config.yaml
intermediate_size: 512
final_lr_fraction: 0.0
z_loss: 1e-05
Each number is 128 + 24 x the weight over its row's rms, rounded and kept within 0 to 255. Layers, rows and columns count from 0. Numbers have three digits each. The size before them is the row's rms in percent of the matrix's.

# up: layer 5 MLP up, 512x128, rms 0.0989, rows 150-196, columns 64-127
# down: layer 5 MLP down (transposed), 512x128, rms 0.0851, rows 150-195, columns 64-127
up150 113:131130116125138129110144109145149141137132131144127099126136146140122150110123130122134095124127157127090093141111174172162118090139115124194124163171125161140126119140094154136064117140135131
down150 115:156116135078111136135156139153150155101091107093115142128149136126112160105137153149125139128128164138105123110119104138139127094106106102165099155142122167137158081121118167120158097144125151
up151 104:138151103104149158117121122120151142101177140161152116138096123103096133134079133165159092142097102086114080145120138167122130103122108140157079182118160137126089128141124130138134115120129126
down151 110:150105099137157112112125110176122120160199134092156093090113113138115128155107155166138140124145118120170127181129099174104093127133131100122151144140151150103158106086103153105186102119113158
up152 099:097111136193125107131139084156112127143133129102145143144105117144088116167139128116166147128147134154110161144153144116137165137133136141152115137141183164119099141114127104162102086106142117
down152 096:087119145135133090141144152093074114110137133165185140112114151144137147129088141053160143112142099115147123143122095123124123119165157101101153116130138082101176125108151080130129152138136121
up153 095:125098144129087152149084129127155113157152097132130107167097112103122133121147121131145104144139133141135129109102150123126128128131112105167156128141137183153126145140133082136127097103127117
down153 098:115100134118137122109120163089109163121130110119105173132141144153109143141189131111137109106141163118127110111100158090122107112132166120128133135109138158110110144136144124141158096113101144
up154 098:132137131123081132132123118148140113103153100143208073129119164115136054134141125121161129101126142152108147156092116151118138093139103101162093128099187136150133132116089162141089117148097105
down154 094:111062117116114163145092125160176103137131160122119142119153091149123122088133149129077169107158136180144141116183098122151148114093134123146100107159119157130152082123098176132096108106121153
up155 092:153128130131095148164128042121152162158145142096135123143126131151123069127126112120125151119142121143129106107132117102125133103132155116172108132163150111095121130163133142122110096129112124
down155 090:109111147149153137103130135134111081089123143156102134082091155103085180097155140137105136143091112178121133134128128132133128165137130157069113145125140154186117148152101103099166148132160124
up156 093:127173114136112118129151132111168099129111123135148149129118105138140127097154111120148074089071155123099071165135141155141091167168119122130138158123151130110147126109151141123122134094136103
down156 093:134148128116120162128117126112126126102143139151107163151116128131148154147144132095126123160149121133157158121167059084107117137148116105100111123127122108100112106104098118139095144137118138
up157 104:085128149170138123136120138140104134110149108145138089157123152125095106088104096133144098124098131128113096137147160159124109122156099180125118118160148118145140138143102097142166132126107136
down157 111:115093149121182114112157128075095114149136132117142140126123098158126114111123129124109153116166122166122133118151117136114148161167100129176137126139132133140103121156112150124098155153098127
up158 093:124142150168081184119117138127111092105163085145164142165089152123085142179162103143140109137081149133103133178132141119102133124151128121133142112131129121118114131123154135165092106094130190
down158 090:144128138149151106143148141144149115135111157135117112112132125113157111116099124077116191141122164076081158112145126093120078106137136171116117164075124127156135152145164123144149128155118110
up159 089:147158106131129136103152121169138129115130116147148148121094133103136111135147147130148092108137142104099140122181155179152136056152100080127153138150165137124139128093117141175121091125120130
down159 087:122135123098120118131142106142095145123116127129142119141149123172181091097124139092148186113130120150161152135083141103135122196085106145102118126079121084122152136134162067121144127138158097
up160 084:113147121092145177135153150108133132138168118119158043150094088052088133151095156146126143151125105104143109130159154157148123141115112121110128151115121119102126163128097117157109119131137165
down160 084:139089160123143121105120134141129107136110145135111133096115142128139109127170106078157147076162166167149142141121105093149103132118121132067096087163138114140121089138137140077132193137117127
up161 101:149129132140059115125094120102132140072137134152157126119112150110169106139147114112150114122115124136114107159107108148137154121146115124127080158137149180117081105110131147136096112060139125
down161 096:150092115157115077120132114171161148136120105095155143095101140120165127154125132117121135141146128162145075146111133158114095122158160104118184095126094121081152078071121148123146138140109110
up162 101:110140152152115126133130145153140093114179123130169101128148114115124116124110121117140149128051109135104080158140126111111122117105099135176112128130116182178131128098126095160097132104125157
down162 110:146154116134134111106092089142085079161119122160157148135131155111095138168093095162154131128102132075132127116126114164138141122161141128150128142149152123134166135138167141150158126133140134
up163 095:154138074126143161151139116114116126144123147158155137106094151127122140157142115139117167110132123132140166096170138121149108147163121141110113165105130137100097146188144164127091095069139192
down163 090:155112129072157128143144122100096109146102149075105135095190158140124138139095097104109128151130138137115142114126142132152126128166134119146118125102118093133098122125154088151135149147110129
up164 106:131130163152141123128103126173157090114135122120155162149148122114098132178122116144173120123117122102116095087119162109148158138095109102181145160117140144110112153113072158140121121129124128
down164 107:093167104104151133105118092126146124117119121102112089118082108132120089124100128113108133181175120128158149131135159155112118173111112129138137134154143186169096129121173062130114118165135158
up165 084:118126107131153136098131134122151152103125098135137078195120165131143120089167164125138103145117154134096085128106158144136124144172103109134127152162109100117119136144107170105108102113135123
down165 083:101067108063203160093089138138139103179086140100077097110118139110137149110102122116125150120119142169160126116148137120113116119159131117098119106139123147106118108120164166099157150130129143
up166 101:118122110125094103129104107123183117168159140143138058120122107139117125124125151127145128089144128118120127132184165159133135120110086146139132160091169120149146138092119128140106129102112168
down166 103:156111166148148168137104135124095147110136135120106128060147124111148110105126142109132122140107147177131116124099124121146118146146095118111084130102136148115143137085172128108077107128119097
up167 089:143167083120125133135139143105128099117176106150119120135109186135126093111079130111127119105160120133161168133121137148157138142146129142113116165119126181141166108126134068161092129099143150
down167 092:092119133099081137113132086132151119159125138127095153141131145137137118146134119118126151144073130093055100122130147104103162118120097106173141104119138102137092148168121150123121119116146122
up168 103:125171095138109085134110114107173075119169102127132117151112121134101124154089151157138110100105080150104145163113122130121117146108141147079091149131120120117120135112145102176069137107169150
down168 094:106117129124145132177164124122106193140147133151134144140140119119136091086168105088108123131125165131124114134142125142168123128143114116142141100112146147160107115175136122069160113147118120
up169 106:155139090109049164133093117110179144130166083117138102155158131130137099114125106149144160105125126130133110127123124129124126146170134091140065143134130150115147122117130146129089078112138103
down169 101:136126155083180136144137131156131158126115148173118149121115128108163137107117109128079141144145141135091101113117089112121099176137112128105110143136089126111104131148163136119165187122156106
up170 098:152157123113108110100134128129123089095185114172150119120130142122104132129096138149164114076157173139136126085120165118126126149119141108110160147131147144134118163157040140141137144127159128
down170 098:131119136116113129134129150097129156112078157093142119114087087098138122118123079159159144124133127092132127194146118119104120196104081131120135121149143131090151137133115167101142155144130140
up171 089:155144078172145126136105131141136104125154118147161110115101154185094117094142129147139096079130200165116164121091122149139138125169102155106126144142100098129132123162145125104143158121162129
down171 092:091155129114087124071169135141147141159101114120109118127112120081129153111085090145177167142155155101092141120141159141091105127103151092122126127119115153121147146109123165153135152149124106
up172 095:053111127145128092144127137151161116112158121155143146137086141107115140142157104143183151120106167146110151084122172115141136099129164111128107148124168171095086158146125081146140120113153148
down172 093:086147127137159112117101094180116107137158176158182158114115116117105132095150118161156133093146091137128139093135127096114120146137135131125123100165092159129133130136091150124145126134165185
up173 112:154133091122139079168105106115152147130143139128133106147116146170100113108139131195137091070089114162122120098168168134190096150115114126150117181114095132116161137156135108103100130139121151
down173 113:170149151124128101191128137128077146108105129139164137127123106116137161112179149117133108155111119134130116117136158132154126149151147116172105147155144148108122098132082118117098145156109124
up174 106:120135122113087145173116134108141169085173101144140087133133153104112116106185095168146150054070134125130120135160142146146111122120099101144102130126111126113143121124111137125109145144168134
down174 113:128145105158129147135098105179162138122177122174137116118115109144117125104075129128132097125149142131120127159127125093175157132161140106094125101129138091109123157142182139157160121089104167
up175 100:080154128093130083117157129154126131150160129139109116142079122128119122134126107146151132126120141123092104146110167090099146132138092135150131150112141149140131135160115085122142155137155162
down175 098:120115145130073100163147125156108145134169175149141150124159124099158114148105132133121107102109130172159074132127074094112108110130179094134118159117168162147079144108136128133164103110188137
up176 102:130128098110088166122154105087153129089104087167148138086117132106084119126112082132154119091173153124113124099150155127161138152124120070094158148132156147117159133133139131119107118134115181
down176 109:167150117115133148154130165127117141159129156117145162150114136139160056135166124137137136117155103126144107100106151112143102187060113123120142107158126160135153107148106135078149122119142116
up177 101:120150094157111140151144173117152070135134138128140099123102137175130118160097165147140142130152125088121126163113137170124087093159125110142087109118100116132095127170115150184123131134138128
down177 104:115084096141127136149107114128151103132118144136158129123091124159143178082128141158137116149140143106119097126121165118101090138133104162143178151078146107123111121132141138099169150139129119
up178 108:148119115132104115139098131124161151099149139107153119120122186172103102136127098119127163071094153164127113154108144125175103070125125152139112136135132133147141127142108136115154136117123108
down178 105:110106136086125139164164100106165136096126130115124157147151098127138154137131119156126072189131112163156111109111081149141131113136136104091125186117103104132136103126122141142112154195118113
up179 089:131130125136139118143104115128153063134099120127172158141148140142127106131176137095120123120107114160109150108128141092125135087139177126163162152109123116149111143144125150104129121148140147
down179 082:104175126147125126132120129110120192136184085106073130137112132130170128115088120128174155135180097102137111128098117112136114166129103141108133107101139124110131096121105108145126143139129173
up180 096:108156129106129095116139121144090088116160138162132118115090166120077123180129179160158124127134162134090127181137162147099106137129125163145127146109129103138125130139131138153136098053169166
down180 089:160070152115105184134143145098139155125122182153103155135160153143115137135140094139109129140165103120154131099099092152145127108094114151143103105114052098113140129113146116128124148134140143
up181 100:118099100123130115136126117145133168132120126143090115089130100161105119130135131174125164116137111134079138164156124130160127151135110164150068162130140169098116139125114127119093122119135090
down181 102:101099122144187135161150123113181076120133090129154117121140123101101177081113125132135106134121133118103163121203069138123141134130133137110084132131126130134146097144157106156125155140134096
up182 100:157174154096128159140086142094133094116137117124155106115113153115117116149110138154154152123114132123093135108181157134180111129127150122160092128146130146124100134105093101158135131084100160
down182 103:104113117112119144139127156122118099131142185151127122119159147135100146077119098152145123104118129145119149144145120133108147116117137104100133167124097152122165110147111148107087106127075139
up183 105:131177104124142133138116095081127130141162140141150154141075142130123170149119130110126134090082158123123118109151179141104099113143124077119134126128129135133116143139131092185119146113135148
down183 104:093126142076192101138148113102136075151144173090145109110116129120109124168127086141112138174098095152153156155143141141133159136120148101098114102118117100165138091103170123128125131146163170
up184 089:136189108132126117102141154145145148116140122124130114118061143118121111166138128155156111116128168137111107151152166128148126102115168143111120115115115177107127127092134118108130114143132163
down184 091:090103112120181169151146117135120125133107144153147154174114097116157120122125144141117139175123151144141121102119092176090121165121133118125148175113108114146149117151131121134148117133131081
up185 101:110121090142092156118090131130147158099137098129116104133127145145159131116157119137143127081110146124117109108142149167111160122163100116142047159146153141097123129125124107100105130117114114
down185 102:100130133080188190141167110141100112142101130137088110130147145103158146102116151128138114182160139122103171111138144117141124072106099122122122148133082155133083134130129092122153152130110132
up186 099:101144116121102171145074134140192162151111137133146103153111117172118119173104130164140146134130118122121151136104133157131106049102116075151134124125105113103101137108106134130107150127114098
down186 097:193108142131174179120118123100173098109119114101125116138135132142129129124169128147136144134095134129151149111124122138102150153126108157114141141065145111129076116138107142103135131142130116
up187 100:155161132167096142145121154125153136138175120095140084130138121113101094119151145166133104141091124095125086148098147133107153163108110118161134124126140099151127124146149108131097116161126159
down187 101:082115086133127120109111098148142111152076158099173084112130159102083136083156086125164150172146092093114155125134151146156108133138165140112133174135133167148129108123096111131122144119122089
up188 102:113152125116100145138137125085109117060114134179140146143106130127067126127138093113155137084135140162099157122113142144126123145178112092149098153142129174132084134154098106165122122088130129
down188 092:148134141115101124130147118110144123142184171152107117114154140111141113165149136114086108100115140150149136124135113096096144064087162134129144111140135102104111151190140121098121117137114170
up189 107:115116126150124184137113115111110143140141110145155090126062158153136167141130124110152119136153118077107102102123111163130163085115106141094120156168157169127111173137136114174135138115149135
down189 120:114103162120139126123119115157131151125126157139143117146152126130146091146113118100144080144147117139144085125133150130115129144139167106120140129144134121103133139114126100150130137134119092
up190 093:119115130150093134125116112083104114140130107163142065144103099152096128142152123171153130149125108093114104146130135126132174118134119130117101103139112110164129186123159121170142077143153132
down190 089:114129150184103127137154137152121116102134137108117149116134169084137130105136149096150148102100115164129141144163129084153110098172183144126131139113136112110166102151153133087109140108119151
up191 095:116157117164123167108136159090168116099118177113172116123115121160089150137130086160127121071106124133120121156121131149111155167151082177156117136135089154150102118162108121119143143098122114
down191 088:149082167109163116104082142109104120108154146132104124126138134149149080130146136112101134127099128167147144097130097110098141159118133152112141114150137127094137181107163152136178140094119119
up192 105:124155088113104156111129134128150119095151127133131095133133122107102115140103055164155115083147128135111087135168112173157148154110086147123127178112134154094154106149099160148120142122141129
down192 103:146090156120124122081137143084143153127131125129128117113124099101169167115160090143163046116167149115190129082124098124148101158117135098145121174129101152095122139154122133114099152143134111
up193 101:124127106165110107148078097079148131098160112116148135137151134152114090159176089110143143095083156150090111153140122193188119094115117133129150112111132123105167130115112127114087113091167106
down193 094:105068173093145154123145132114130132133126146129109129110147086140162151136113124147140145171136127146147151105100138114130166135120139106100130156166127111097116110159153177113088111127143134
up194 097:130188105102116121098092135148113159100192157171134103128103125100167146123154112127151099129107097123135121110129116119107151147109139109116110166112152124136082134143094109127100088122090128
down194 093:110120133102138120141144099109118155178120125152104147097137075140141152098152145147099119090142110122160140127144082107160111117147148166120115115126065151120101100146132142114147094107101136
up195 098:137163121125090188147139105114141143131164119098132124164119097103144117164108080146192105091152119119128145154145118154130130140112085082131090159128136160081148150094121119140076092122125124
down195 095:134132104125121094112123111144172120163105128150115154126127139128122168118148148129127093109093151149160125086068105101156112095133116121148093132129114142146080163146123126135139137124133143
up196 104:134125121115104099113131134150109149129174114113120127120128129131131059115125122147136138118129105100111115163091148134120151116138136125149108149149148166126106151118133141110125134113142138